Part of a small language model's weights: a variant of Muon for these matrices.
Each number is 500 + 50 x the weight over the matrix's rms, rounded and kept within 0 to 999. Layers, rows and columns count from 0. Numbers have three digits each.

# gate: layer 5 MLP gate, 384x256, rms 0.173, rows 140-174, columns 128-255
# up: layer 5 MLP up, 384x256, rms 0.183, rows 140-174, columns 128-255
# down: layer 5 MLP down (transposed), 384x256, rms 0.224, rows 140-174, columns 128-255
gate140:481504569550464504447504465531446590445496495507565568560534438511549501464508543570508432452526517481581425395574468471484537497472572520557523464597544476470488537496558563339470477557459452417531495474526455504501544491467469546449463476495521462587479523517466474562564481489502451525481551604602608459457486473486441410430500588521521430512543440454505526465453475569489530560527
up140:496533513490463513466432543517538493567532465550474530548492500525514549561476555526482586548519512529497563555465558427468476455487506557493442485474469417442619492449485485456409474457538410490525482484463530478466506503578441379536501480543542475446568485518529506513394474466478568534501494513444564467609485581455524534519543521451450440505545469537516576513545418488558549473466
down140:506489426501540522548501543481423565479531408555564535451455519547477547573430469489439436458501553509466465490542513533528436572517425523399519507469401545473560545562489460573444526527505616511387511549510453441530495485414541433533559580511572481538432445475473585496446539488546528503538483511483479543549445600483557570484626496462443496515485562463502520532528479460509509396492
gate141:483535485557456541544418466534548405437517574563464404593480446535393486495570556538478412437464478441464499476548528463449526537476515489545474580484437477390481535398433533497508488521586518453508443569524475464444364589540463448485459512549442512539566566550466540520549509550509450414443506532482435471466499482589581509452542509592465476532411502523547572458552544510502527543650
up141:502565501480464382500534470550476449507466548476459482604388416624471547519592468534502545572513552532517543463459441428529496505471452459530573576575493472571510542457474528489502498487463497513476497600545491560416517503506432487563393534474518553558512532452411449577477528589515526551468602533490414473450447538542601516455496486518501551530543492581441559517460492470601604475478
down141:462501525526588461499709448511502605447499529570553484462486517509498516445392463485512483525471446547432542476455447551549518508531484462530446519446477533459566368460577471475549491428529479500580446433443502477468499483490491535542475542427403483407485506453455664565502568512537544539468430473487475473569500576461495504447541528459571457456568479466505468467559508524526483406562
gate142:520485545516521551537519467496441471571491404467453448520524562549511468542488460557514471561483507506543497502550474555570483513508513493567533501514468484466482581599421581491481577446406494516453578573468477507457441510488477536496527401541514527454472481414471540591454495604508482446543563494466568476492502470544592479526458478493582501486545505571497522484524437545468453456511
up142:536408541591429552482483553460403536533474474452558527541440511502460524465512516455493431619530499484520583483453514487471526535466445460454455488454503467460557620508529578570480490478625539565509503450441483574535453463521411506501453578517496501445415506506530501581498525529449431495493535499496496575523544519473508499639526539565425442553500482503575537464571511424469585495480
down142:560500506504550435558494486541531537490433536494627463426524551475530412263507512592422439501531494547485442586495469528535474489426472515532542492542529498506513498554443426503379392526453539454495493534509482516531470513628488485475557503505489535530555514409489564508463488519522504453480450461540508442507512564467580492505492482526483421478576540450480475507495443504480490573567
gate143:553503436399535498485446491530509508480459498466460578468448522581589451502552506576425577572385464511522427447503493529350472511469565548502574510512535387548500482525402480451469567577599480555434528464463476439575508418581505511613556548593570444425498523536527486487507468546508551527521532486584520505529458483428572507521514532495442601507446561555468452447479483484499642563498
up143:599545495469561553478581446547513510409515467560563487508373476543486477530478541519549541524564496452408472454612534551498520557494443441465551515539542493378553582440547489589437555512517525405490467589475571430469454520482546565506489463518473562608465449408462534594490492469565413499541537494540526508432491450479584448418553504515579528500469543537412509445474397573532474438449
down143:590497420634428498455462541504551459497565631534506525536498525478495428533523525429437566500573478491527549450608442536525467452493515634573508442549516474472458497478494493510444390545525622405488509493604521512502516568539435509499483492531370468533541472541561646497528514580508547503454492447481514601478454555517552417522427483513532405497472473511482590530491505471461486455557
gate144:462563511459552490462510511575476449544426461595415450611469544485503486453516504507448453471457604412517423477451502470569479520536474523499523475527556580513440549499526517472475505449488446502534485483483427420603447518491461531527485431442438443508553499452434524529560445483451518423507526546451567454545565548567532568526438531557505432478443457479502517514488596524439517612611
up144:511501547476484513587483489478523389483461494541460499474518488651520564509421475502453501461571386520489524463576393444420542459475494609553555483456570479453547510532505516572527467539437516515492508591441453480570565496501513527473471515503490455472483583497546571575428513540459465476530421594487495439488593533484451558412494470540484530493426469473453577446469615513411438488470
down144:441451523533587339516444566531519475480507595445537423466514510479612558601484576537505523558489500512573601533525415545399498518526534528493472524458517453385438514509431517459483537483498473527448536528441525484486382539581517513481468569503551411514487511496494518456544468584574557572561477552474489515531586509539351485469469508445465517485443475480496453485505483508502460486548
gate145:565438470383467464447506458588550436536531470428491527458513504471459515422433505477520470538464384458502477594475559445532532585501546518499586411455486569411465445509564436546505418514558515534465535485478502499438545483473569452435521496521501558447542525489521587488536460502478485575545492458456493526498456467472579578541508473525417603371544440497510475538548465502394442605477
up145:524547519548521489575461528449550483513553526475573428485508530435493530448503465390463606526506456467513493506507537507457493487569425388561410562445550561473478530475596437495418481421549532505475471523481535471513496515469501460472519487542573485497525571490500488460539449553489539557553443526437426496531490550563498461606519590564591472487498497522543429602491490491479484432481
down145:594442481509508481492532525576519547520452464512497560484559398540471533496468568537434450484633437452543408493543588571536560518433503574417398567530510557498466528439473590453551536478569509596503545487485459478452541389484523452553473545612505497430589481513478522527462393469524468500571446555412495560371385530542438538476583468492573460495417581422517470476479543514537523476527
gate146:499539509493545547543476463462479525536583470544450519467514552445458461557529543493530536509477573537485530404459539466398514469406504508553494509593436393540463490564461501550546510470439507482490464567471460607475451414555506544454510496542448492428543573549432494474486462496556577536437369585445493561500492550475420489528518545636470483391539472550470526532457454438557562508544
up146:506631593532548508461495493501530543450542539565502492524478498523554509499581367492446466496507476551465511432509495489477510480415528538441418442521616482476495574484428507531410460455581528467486522462563532579421574449452434511421490505474515504408403527486549528481475455497512519517459526477362400567486499506564486536462506543446510574546502535513555480582461500558472409507521
down146:488447654599536518514500591476477500568466469388424489440514472473541523634447405466476451556570569477520454483495502450518525429456543574579496463542422509535422525500565488505499490572408521455515506445473457484519511416428479481469440503447476545482463584495471588477428469363527449569574469541548467500550516495568511476542460536459460436528542493426534562486532567432461495493490
gate147:476525528504511491495497446551516574527502481474505445539550408487436492466503521535557553586523605458580473526482430453530405475546470542561581517635526519558593443499544543348467436496522533455497497586510505510578528525548575544589552519473449494492532505504451536594557500503533572454518484497557472521505531515525536622501448425542508461594466503516452537491519542627484429565453
up147:465484473405500511414518489512464516476529551432455446482551545389448445563496465557454513544471471541517473525450534444479443498518494438503485477461538548490534507385553494412426512462495404471438495478484467497615490499548553492430476487522535479489540560520462433573498435444469524489487402564420528553459538477485424492436456440490452459487484517539522481495456531381438398444560
down147:538487482629535554528550484421475402543603555495613521503475515475509512525480663466550475523468532531514493414502490491491517489451504535497494489480445578510539555434484480557502424478464532390478455536466458487485461532437541474464503450426470515466406556479511463410481549485469415486563495496426516448451454388492448451468399478505562517478516475569525529570531504522417531526528
gate148:456521420545516551550474463535467559570539540560432537514525456544553553548463445471475497451500549473563474511488473392527466503557538451517532458430497520502434460514520454492485602533491505464515530473535542549511482440450459548484506414494455575509417506514490485476472547493565463451511480460578426472547473506501501543558500507398497564461482517467458493490469576500447490551514
up148:535565475460510588531487513480503422530573512576484457436491510449523532430573485509457457531401477503452576519555519504398486447478547463556460440500498460516524378533533475455470431564451552480608516456494515431479498579469503593517506486454465547467468429520554451484457558518518550561497444428484463463559580554384482528458443534511513475517473475508517453554477563521493479525507
down148:489478521542529423504529539515551537544496460552508473545433534454487493358500537434466575528561508479496530503495480499584528441529539491447567469472504550545537494506589471549487419489479419490456547525513409543563556504443493474392433539485469511436496521527513487540543499467488468472570502449449526478470445546626560464534524430534458472455491504499449471479490524438561489389486
gate149:543538519454607574566546558477532442467547494423454602556490448506497537460425514497561490456514617507476531518474486429480488484499517491451529531438531519538516411465425483443570564501524441442566421426534541521421538472471532522425514470470501543461544494523501462500516485472475450540446450477535542473591587456552493607399505467487548514497557489441529518487428495524525486485519
up149:477475500448518556577396477546472450464496566451427496430514433514385418516569552409454570469451516511548497541555590544354487540529644503466440507467590555457563483513532472533507553424500421542505486499463476477523533471593474531474548518375463577580417519550557377516460528509565433451459503573514500536511598540452504607596473567535470502450526497513529508531524524560539383434601
down149:468455453457540520465432566529409534523472625572488491517396470518478508358520462457447524521448475477463494508452508403515474459542484545462515591543443497482540511516557398530554487467443474580608477554551451528584511506541434525550480478499572453514507593492501494526581527537518500469472569494436597616506544613471552442426589411525531461514546494498557458573516468511506585673547
gate150:578511560505453476480534424532502535493542616459526519521431416647542512428484441519509488538370517448548496566520462545493463536619541452435533557493511552519557555498461489578415549542490532527530545540482460514526471520552568453541518564571485475499545549544448493503511525588543394517552498445467533565477467574459509452581544516596510418491480491591574525643466541388532483528488
up150:567608532576525521512478528498505456511503487454572529543490484538498533509536479436451477541528484506456574499528448442510517512470379586537489529543513563493529467487545570585514475438521538433471539555540494541518533499508479483474579334417369481531480520474519470517442527496457543529484556458456542488524588467404538515547525461454578450550390449491505493467515487548476486539548
down150:478564476494478503534464554429489492502450545476394504549532430588534498439482453411465524574488461577536519527497402541491593537482528507447489536487475496547448543540517477501442540597489583512451635569381433496447474399414512506613531508539497460517523494544447519469472428412501430528483527473471507479519407656434537533499583487413492461437539355559430502487434452445519500507452
gate151:473528376491499415520464452539504470473518442539510527548502487425483523476463562502500494480539443566583432422550495584601495440451531508421472498473419395560484470543485500543576532563500463575518630494432474473456480415412537479553512483436499539560490543510486480463509473562522522481467494438497467517366471503490550541489482507524485483430525593515471493522409495462546549459562
up151:487499529518462488469387491422558497494427519390470486519511552496472467503554542499495522487491510497491479548447563476478435527522533539474521524571504530467456534516592509603518477451521444406359511456589536507502434532529489570460593504511476542474514560548432516556465482439424568536453584501555489492500472428464409482483432557497541507471534430554417526463535536612447511404429
down151:392476489608530412519545470456496519480533552511367472477528473510512404489535610496530541512557493489581540541575493583453607517493430553417463491610464487471518565564482518544480378553590441456455401458521540492575450575506497569499579479507405448553496501533617472481425525451531569554498440537510521459512460451525559459446518493509472393458494455509525559355520400440493460555484
gate152:531470527533557638465366428495620508535459547509399570494495615500463480493487506444522541443474534438464572416484542421543422541515513595460526659537427538485607524543432580556514507441470384407562516517508507559462428494524579511508450514386519479416526564532445481594491389470586527499509548490514512521483539571456440454500451474453428481396513457625474537461556614565513399520367
up152:499537569482582511418449549479542512538509476534520497427418402484491409487502417427513479466488499502492471576573481518412593466557503520479466534438408476438486613506373461500482648465498595480686530517473473437480350466565487505450509537408565529466460461421530438534433418582563462533538526467501479528551574426440393526470504481470494505473479584538543497504495563576483510479504
down152:390525543504532485560523488495455553475543354465470429456594460555577418464544473549551563466473479511525615580410525636515459486339562370460471465560458526497504450590482573456588442460434570497584505498569478474461544515465577572515482543515561497406554475414495574515565474518505545505573500520414554453614555551469562532497580533516452489448553506542527594523480481527479471498423
gate153:619429483658482517529561532533505534483433395532527456540455479453510488530421481539420507544631466400491467593390445539548501564402497513548459547476476475508415520490490504525447500520498572433564530522471505502425550498479513498489515493506457531516499525481464561584519487598487477490468561436497503484465517487485511534438493602454543509543548563475417489414523429523543516508463
up153:563478500561480497564524534528603483554519503550518555467538519476442479521473495442477483602479392411509399457480557464484474508384496427529496484545516500425499515497526483533471529561554460453549573508486608474498573454566417402494574500449534480453408523511512558485549446549433476500556506437524489449532381538520460492464493443479492491537484455515503509513479443566523440528440
down153:497504516406434546435506442443452489471517522545560556467504509517436583622455518516532398375529466454456531553463408511543531510561508514476484516507516453526569470523544539500517456512454542518543487542501466526495474501510486537611523567548508486545496411573479410475447495530475539356466594515476461469495415522532498500528550512606498526432456526480527591532496485534501553485520
gate154:534516516489508526424428477504516514523456500579585479406513502513485443560474543395492455449419505582504350519497525560400454573495449527447556526505481451580435475528428486447510535540476503446469478516502541436545569388553491459498475519434545585525470515497486539463530449411517499444475560477569592493565420411511487487443402511445434485468483482557502462462482546480443511528556
up154:440502447513403538425421493434489522485568526475486471522373454459494399622532500478430500483462411522478419522499557534490471525485497471400574516508525437511480442539495453430474513543492513498513489467533527456526547403461447516477612423564495535450529565359385495501578542500473442402571527466495612522539469455510537469516423529467540579461595508498526530561430515406586505541426
down154:525418477571532523501532525514501533492435508551541434482506513428402474869515423526440526429413532548462537411514429449491540528471518497504557521503516485565481483520507462518527563563480514507521579510507476461486486476482476523435457499574497456530513584491577494488469571499497532553517487475482572512565457464496548480490490548517465547567512450495572486528465539544538553566449
gate155:483527519546445441507458506545508538550490540485496490434527522534516542491556507416598577498527464455468503379457458464550532580521513489512473450421418411464494574465472457528499478516519549530496481441441496487410469500489468501496517524469498556557416508571546539467483487556446507525539553426393494502468426385529550563503540458458485519528477553478475494477492491505510473464425
up155:518478503515476553528647494513538496487555523533479422552462473502516482490464536536396499452526500483488499490515521523548558553473521432540505428508463580557468548397606453478497493464563501508524517449515517477527465593488483617539536569503535538450514476499418502517504546381458571496562482579522553493400515528461449570406519500476496494509487541513474507557490392465564490450485
down155:461488488504411438601532475520505536466489510546527540471517453553532490542503473579490472420429477499545448500537417467505526581522431476473399446430486526481536466519443473482514432493503538426494465469499432484491593419550601589532495459507530479525520543424410482588527506388461515406445560524456566451561538472446481455544520503562515480492476505544557509544569419533488486468552
gate156:578513471421428516473489390488551540474405527514408544456467515476558540501485463524494552606545506539569467524449513567508444554371451500410507539494504382542577470561565437500597633551422582572511538491479534465474621438640558412560546491539464497476497504559489494369492420442483521472556546441450507431626502538413542527524440544471498510502469519511430504531411431391573547564487
up156:542571432447559451513390548517468574505454449428496551438544429418550604472507455461594506536453513559498544499488411378464474427518500528511602515500530546491547437486470466453605489491499531619482529521476550548398571459443530483433508542453607514459508535546515482508546461490494467398540481402469488449434499506468406482500475515541527505565532531426540479533555589432480454541464
down156:540506452568450462537521526499467562582422463483462516482534430492560521496456552502444423535498417499539485498582539551438517455651463568501509488483562457552435612524449551435527577537491603548408379586563524504527493445454500470497458614621555504512521521509432562569533434477487487569560506536567426398521446499492497517477482524502469498478554573588505497570507568444428576571492
gate157:566549415497510532563491505525552483523587413403536487468470359446598521584506583515461483501534471425545528529585432524528463569581532585539440548491514460536517477424367505507502470501527662497495463628496566500426449460513468625511525579495573407670509551477487581438498402441445492524571512526562460458457423519400400426481424439449546533410481523514488645582562508506490506403437
up157:568562536561547518531481532546528549483487434525504508505548452512459494544475572410468534527490550450423502422580491505478482531455505537493518515585407442455488559557596443495574538533519433497492469510542492555591450443518525471580516576504603487502488540523457567496451571439499495455571465441462533450453425477531418495511526503461463431495469568505494458455574461506516481513458
down157:517412485502482528590501572468446489501544525473583486506499410562526499495503540582575511535463519513540503437556528508512442422477470503506492332543470522524503528563433484460474481488465508490466455531410426489361481494456459540513463540443540400554542389525408496451460504553526469503456507470522562543403473526437474564456531523493491438393465515510475523485465526520568485524494
gate158:501509526559503482515529444520539513560548525599551489496511521540653413496554493478500529466476524541451500573600516673438513510534456438575430534554552404540499534449388636546536551569479492507437454479452441508459502546446420512450494484482479456493583443512512435567457511404520483525478480427481548538467479455550496511476402454494543546463488546506482500574538508527473494528551
up158:598553509530471603478531510488613522413463470483467482511572592497521495560473503541453474472452536552488464480499549502504512394565517418482548607507550488481526519477492504516529473529442376464475429539511478545462458559477488624479561511418501540439554468475571450475464519535461492502469530484535534445477515529511488513436491566513553512401571400462520620489404515519550542438436
down158:541475487488473493505554460458460424563530522532486439498486452517581584508462453539500593577436476536599452514595500465512570470497428551482559522473522556420473556539562442501585448476444455520534477429578505418466520495479514555450536531471515472482504474386495533517520454529508507449512464502570391551483605428477413384539426540452569469500542517514593467489508546553574534524390
gate159:606557450496448579521443450549472484570475543459494432483557512511444515481402514435485497493508508447437468503558486505435469498530445562455462511493496524487592512540411490508559472516495543451473513516514402531420532483432506544463635508513512449506553568514414452467490645483556531504531540529507499443506480497439492454529611597548503350533448561471409483514480509454519457523462
up159:514498488499593510486424534467633491450488522502508490590468539562492455544505465415617441456527597583440519497451413572596470451493488513421585574480443592376410452501464469607571525483548468573430494524523465527530567466532503510541454483484521397510486516510546550463552541577455442544595416538468487647556468473461582592520451519500475458469468469477534543471489528488535502472475
down159:446472506410400569597470451473520494513467499376544445473506490521598425530498479497552545395501419486443578436594472451457580475543398490546478527475574576504451437520447520483459416514416511617510460503510477605490500485492576473464451461433545478424506442557515541513459531537535463523370550537384582490481546494485397628519571560541516511615524584419554616494554526569450442481507
gate160:459542521519494534512449409496440479417414550506602557452481492576502515461507501582488509436553430517421535642484497495438506444567534508464425561500492509499469506542411546607474490572487551482492456477422495393591486431409465512560479581525469563549505534514470519494601452483508474470386580426513506513501523411551596471456424474472580461475519515457432576453486424457477578409398
up160:401524495513542520522570536491486501459489443486470473578437533536484576496584484429468495611522516483455462509475523398546556552542430516574438460500445441600512513564415593515486464620525563392495470474546436475503439535516593507504440479538510485432493555585588476635470432484503566545511482539541529487512453562528472475473400432455491600605438594513479608542575505606492551534450
down160:570527496508584545412590466435582530527543459451494568406463492476499468464539514494455470510516474483479564540469452491491527496470489488479489599542480533518506533503508511481513474537521453491603537481490548537515538476457408419439475558514510568506503509482552528452415439569500486573464522521460616490489491477492560474479427491453555490500539567532484418450550487526467485515430
gate161:481489519484531492499511517486479429564525548440486555450534464471535432516509545572425533437481451402548539427538506390460500604506552476532517531599571545500477517507399533515499531503462603563498505393560544491422473459513416515500529502579526516484502499460544561519463500463612517499526477559487481444507530507477384428507454490448539481581582497554498554378539462406506419495499
up161:483509492455554483472485447443463449462448537544555491516566510463574449522506505494387539494539566503433498486458466510470491526564524543526531500437450470526449510480459459446394460541431510612485467505498510441436541419483480499539479391492500433499591453514455457442509505516420547493498488480525496494437538508446469419466479528512426557472458479425552491524434511491572479541535
down161:490483545519444549524514427466546472483587495457397536475495526461506508599466488642550534531500438517486512491484544490552440558478532585476517525480463472457471485467557500585451554453537429500504434493474460499504509527568443443510510455497540502556440547448458533539500542523486477451530522497522430497491477478483455499458488484520510508583493520497480533469553571537489510535445
gate162:517531531510490445540562517552561502452518474518490524461476485484506466549506511472491475507462487527487519501555488543454523489486398524560447523551510493423426522571548498514613557514453497514439533463470528551475483520439514513410514530561509481518448531467500475461499527495569475517532558497548536359540510514444490457455441460485473493492524530521506594419444413529565434542514
up162:571578553451562499626399510563463477550544460492526560500436425571475429423572478494486460444474463539462543564535442478481545422530375559590518539481546493500422540567492565491467493487450453503471539440492509544571556489408473431419532511512454601541593373428465514487480480533462551539585526454489451537519518491548485650474523418484618470509565457511470543466446478478536538504503
down162:580493585463518436452431568403477452546500517473399513462494472496418497580550430426449532434529437455608530501406517439422524499377544532525543499455393520408434493502479456499516501482520482536577496478582574421520484464522513439454510514572531538567460555465375478423475541485462466403507538537449436562511512466524531532492523559517544412472542446480477461559478486514519590476541
gate163:483443487518561583462477460611432501502513564549498520481430518595532547413414502396467327591447628505553490459481484514485447435486420475521564517534373575479555563467413520481552446517607387555494545476493464455432499483549490530356384532454442557511546475505352467489562508503498414507460545513499519582521394527435476599539490508380448534473461577476562483432501501523498519505445
up163:432516584510470492514470555575415488509507530516512560422447609477500521561522431530445437552551511540414557487495441496431490493482570432585588538551531373560538509501465570495334555476526406516509525472580413519435500398399531467503486529445473502565464516492490460534478469493407444368452485557531547542473519600476448461376495525436534556441505413561579600457503427523538443550483
down163:515528499529573568522440547611442514477490534467449461477480498412486490469478478437451535613456508455500531463560496507483470482584477547470466383539502529546587553591543535353571474418475479456432435527494428478560565482481502513512503475602470518471616547547439462552466404392517428493477480393504441417497408522539537533522574533576466494543488517556507495493517463519502563461529
gate164:475474508494509565437541561504552504559519570518554485593493504493469442548538599504550464508504530531493468582505548486558527604494499489504528466468520577493550456477460530574524442540494503437531412516473461514483486552481529530467479538431484419513483600525475612541554489510473515532501448457444494410495477415470542526531471397528521490505495500375464584516565476482472532469505
up164:509456532439496469487562484472501526547505507564467561563524497545525442443477502508410513437495461535483485498503522433416487537552523572492513383499479586423537560404508573501522497508451510459533365488447447431474525525588494424623500526489462575474502485523538511498508481529487550542439586422468494513483500542472451556489501439635585478478517468500459540550470485506461462463388
down164:589505547487494510544455454501477480529403541552433575521481476530503493544472500543559471507478624480590493482547484478492479538497520526416465492555544375507415503519466433514456602471468549472461590531429582520539499433505487551468494486589541479555458534560415481580412497534411485425531427485581514480521479600504403479435511506452459548436485479435529543576428503519529480469573
gate165:446407470500447511472516473619409514525512554504430495519528441538465484447506503463421432519578571528466444467608426541518523492494491573430527494500505574392561443498498483467539526520453501491502559560397424502522395530481461479539500518438454497457486504570446558421492495546480540522436509433548526556481473384528572482435499491561515504590547512537545445594472469431486493521554
up165:416557492448464490500424495515518419560490529557529517482607395470501449448433565463536501422475522493478478477512568519551463393548525527476529461431485550524471470552560527507579449523449395490418436527501488450571486536609466525420456472525511508390502517473439393490523425506544466470505434545611525497483545546491432526470428391523561552503449453418390493492476483474487513564524
down165:487537497513443488512510510563529450476530498399592510500501534568540518665453561468416501521458528487451518409463519531559468496475450457513502482512605508541481486489493566497489483543512546555428512516393472440515477477553456558556462545440433540451450393530513487419521402467469423480425488451586470392535458478552436488491534377483511542473456502449522424565521539481503464562528
gate166:621496513490549543511476461543455517493489568513474523586492505575538490457561600430507517455477515379476313490550469504474562552477400487496554529506547519532512446515492477397450456561515373400541489538490519434496420504399422492583495443586540588375477575459431540523567483562552491454567487511556506565437516451400530543540537483479401482584424417540541575598517446517451494471487
up166:553528514578442496547497483386504528460513477534548402467459501413462559452509645510485441539474468523585606385391610542477411499479435496562507537517538502465529550417491545496551444554483525597472539438463487560571530517574530446518561552406453419500579511542517586456392532569532460477673643533548419408515544495504519606504486432457525449426591524426506476509478623496381470537431
down166:546556517587506499483572489415583542517472521546460467652548413597468533601499474547441510514547623499549481530388383501501451524448401443537526507616532496437610542512538396415525553529585548488456517567430501549562585400473489472444523469428511490480455568471454464438475455434432464450527442579501553556438512506521552464566447433380491507531507446494443534525517468483545473416550
gate167:447487503513506464536473504449489481493540442380520439506466576492498544468472499478584526465465541487432439484524584473522471483520410567485539496387479448489398501532530463443536561503485518539445573489481418603472493624564546511574491493439514567542416506577473523441464424473437475444525553520439520607485458377562579437524449466478531438494539479439508507536401398428564447590540
up167:589515489568520589403494429533524643458472479631526472491529478525453471474527461467541535451541501487444506488495413465551435560547519443495399459478525461575635473436534559557548458516497520639527421468490475447528497512469453558482500463602511407519582446507567406487489476540472543515459569451576473400547534598425570499507571528494459547525446573469491503435453569522440456530514
down167:572436439421654516452535500441541413568507527587477515548465554557475569514580462529456442484491557532508500487508400479476461539516495530537344607508500557519557425495585488498494462461466426531482437509494529544531471551552494409489539556459487506510559428557492380431436516507533383536493486548485509552492558592481553543602415527496554440588520568452489449471512523489579490511489
gate168:419528562481444472418508490487452424610550440438513545583599497532480428552452527456466462445409526648585421536516532475461466614446503522495399552442567580527526458594507439500621398532526506531486515467416487418480414398452481553454492565529450470451520387462549567465529520508594459457583456504423450503499504522475518509489461459551483479421521498474525413359495586501580526583460
up168:429554499552387475547598521490430548439498425483546419562586528530538599430503493550484550511499526559508515489573447495536476600519459577474542518428546541568492502498521544499506415393473509501456538467454433594522583473473487491572523550534451557492511519472560514503487488508516488580428481485513546488526503499553535506523577531479564519382478455480499556542458466506501504517470
down168:543516582543537550600526526513416517548438531451515558531592532507467456400488492469440417512488523465412559481517586531512556438506434481471455535510574449482544462601512595525489494513390445418488438410441438481534488562459500520458466558522450487487524465462475494502532422542521512507487532391432480469515511546498473473513570356443456540416491478481485566521429443520557583385434
gate169:436463515457449417508531494536492477527574417410505433500538451534494430542447431508485492461531588489573528463478459576500486487445544479585571448503553406494580445438426529503557552569415408607426474484475510583489512483451502496530462486531507425451450567467579484499490569537427494508512501497472433479560558520458511476513623477467480486498512583449477529476569555498521523542467
up169:488500542547454564459484505568532574547550528449496435525490480526524549491512532551613508609488585500474501472482530459540467476571445502522522565474504587577434468532522420524470502494566552476498508437423564475574549502431511454524470516522437418543513516441426468566540542488540392553439572481483506480499515553578486496491433442478495431561462516425486480540515577584454477509483
down169:465509536469557513552527402547531526543533465412501512594572584453492497496514410521520443468436489556485453554609566532622519573550461510481548572514529461436513515492508549542509504477492563545578584423489512493531425509517545506522457526513496529615446468442530544433487470552529457470477492467482425516452488493492532459592451536535573517608505527436466496511518552459405538528522
gate170:497448541532512457518460551571499517541596429503531502412536449468518423501492441476542510518594459492483518479539514552487525572539459491436554461483663414535452568536486494498520375533566524516470478567428374474433529488490557558436467492488538468504516458534514488620458586533476423563475523492487565524534535578441495495421492481490428562464511462637525569448529512490373481515471
up170:536511547469480471505447526540380493540497526482491495567365528403557477450492522411472457435564487532499529555419481512425450490446516481565435592495464530509596480582528452515449572491565470479583480523492479492565389505464534445556560464471600601554520528551521502426532536564404514402620484508516537472469485488536501479549518508489501434448610495513478437504474557503520502550574
down170:472530506568556569476487575513436495420573542465513538532440539477517524437491432505489482445461536526520497514517468533500489452549499531474462470567543456474647498529531507478485472482471526514496537528481536576538501490469499391514524524391477519479506484476510481412606386459431503576552446527506473494483415460526480532524551519501505431561507567598412523441570543478467518504437
gate171:581629506478553560533578389493543452521533526491405513556549527482551489525482437531434480565567471486471565434548501456502472472561460554494538541515519433459559477558447512457532545549533529518559497500477471477520522496535437551511550544564419506403595617428522485441460596497513504576408575473542621459509497455453474536471437494638544527457482483481463451432526490503447417513506
up171:489561526540553451528490538404494470419443564536559473444481477573604488475476535502524563560503565433444483466521455458449509510490515491537445453527526542494509529498550589580535563618513427512458523518467399511457472544500568588564406456450502436361564533516463520514539530589536545558623398611495426565475581558493536490511546528512479517549523510558474474508520453463580496518494
down171:519430412449518531446508547561417462517587579478572381584503471466551508567550532525483572467498576496543456504509475489469498517527491511518466507521511483475527534506565469517505518503483520576512525617624472490488471565512491439530501521525481482446455449498488523409553476515527514564551447605587466492504542515536491542549370471512453427613501537472565502509500516443444523527569
gate172:441549531528573452509464528448493509400504389521527486522536507537412489439463539495519452527457535462506481408420452540587503570525475372454524436531540554520532425546562476459476488513477565575550539516495627445437573482523510503525434512443517496499584585584521466511479490515518536554582456508499474509470531600442551541420517535459501546475454510562462557558603380615435521552506
up172:572539541519552528447534440466489484533450601497514516486519478499585474549565435449481490434517528474440439554570459472462568539525509502478523605540501443525511546578459477560458460587457476411489469445546469559514496571484452588512499516566457596489536468504493629608602499519448529408443518530502543436454551445494428455492534502544496545473481465540529487417473477557564588474514
down172:520533512569491474465542447530414397400551572559451422521549483487587512473567443459507518523439503401530567488528518506522451592497528477530525429560482487562538496416480506501492521591470479427410481439579455529455425494468452534526430491565481541540521499454526536531571495491558463506486551639545528495531500539494483584609530551399512485514511425431572422455520500489547501463563
gate173:510515553506474502481545504559566450501473404512497548505442545423521505513449454478549486478478505495601464595522576525452452508509438443473576574449607474522494457566459499516461550610469516486548573595438496453638499501522457519499504577468464487535405519497464599466467541564466578551437498508447541490547504479563504463504487527442470418460491411469531488564495505545445517491477
up173:476485494566473407629543498485516496541524462496553571499533551463476524651457529528432419577504478493505475464544528446514484473438513504544433486496423482566467485549454576456420453475470569546470598444565564520536560561497504516546554492570504539441464620540534540509600559529556552478556478487483479384542490514468460457473458542511502389503509499535525557503518507497491481550530
down173:546474489437482518447490563534539508469538443548603476567492503515541497623510472429537520413525484563527537485496547472556472491496477549508606502491555497481501518524577567553508557584447526519402448522414490482528440433485587520541470447563430496423532531541491532444544476468511474417585460454548490455554430531589512547604427572494359546397483483499470534516434538478518595456555
gate174:512550462528511494449454515486466571558540598562492499571509469469567542506441515571522479504442456429414481547493455545484558486466500540510506440347567507491474534511442483496528537541456548538439443455521580494439562443517550354525574434487564481533441533372413515626561523548507538488418458415560534509503452491472426560415459462486552573499454486421472487487399454527506525497483
up174:524522520466576483561542539542573458403408476463474547471434423437508451528659483487452568492534512529510479519585466492504433465492464594511498531488433653508547476507513550511482539471476533546486533555505511491514514426503463644518478615506475581504532488595507508447461493481481480561463499492512519480513434496523492526504442523556519472444451541569466528560572504487442549415547
down174:493514537458492497485502485548461538554585494533455496479492459491429519255508549458500516492467481494540452420459488486456516444539549527459481407477463442429522545543486515520490533440521568505525583465452478495484514491458494459505564441523524538522564514502509495570528518547517527514480468550490464481541467527527475553480492473531511486528507469453540525465490476509473534512523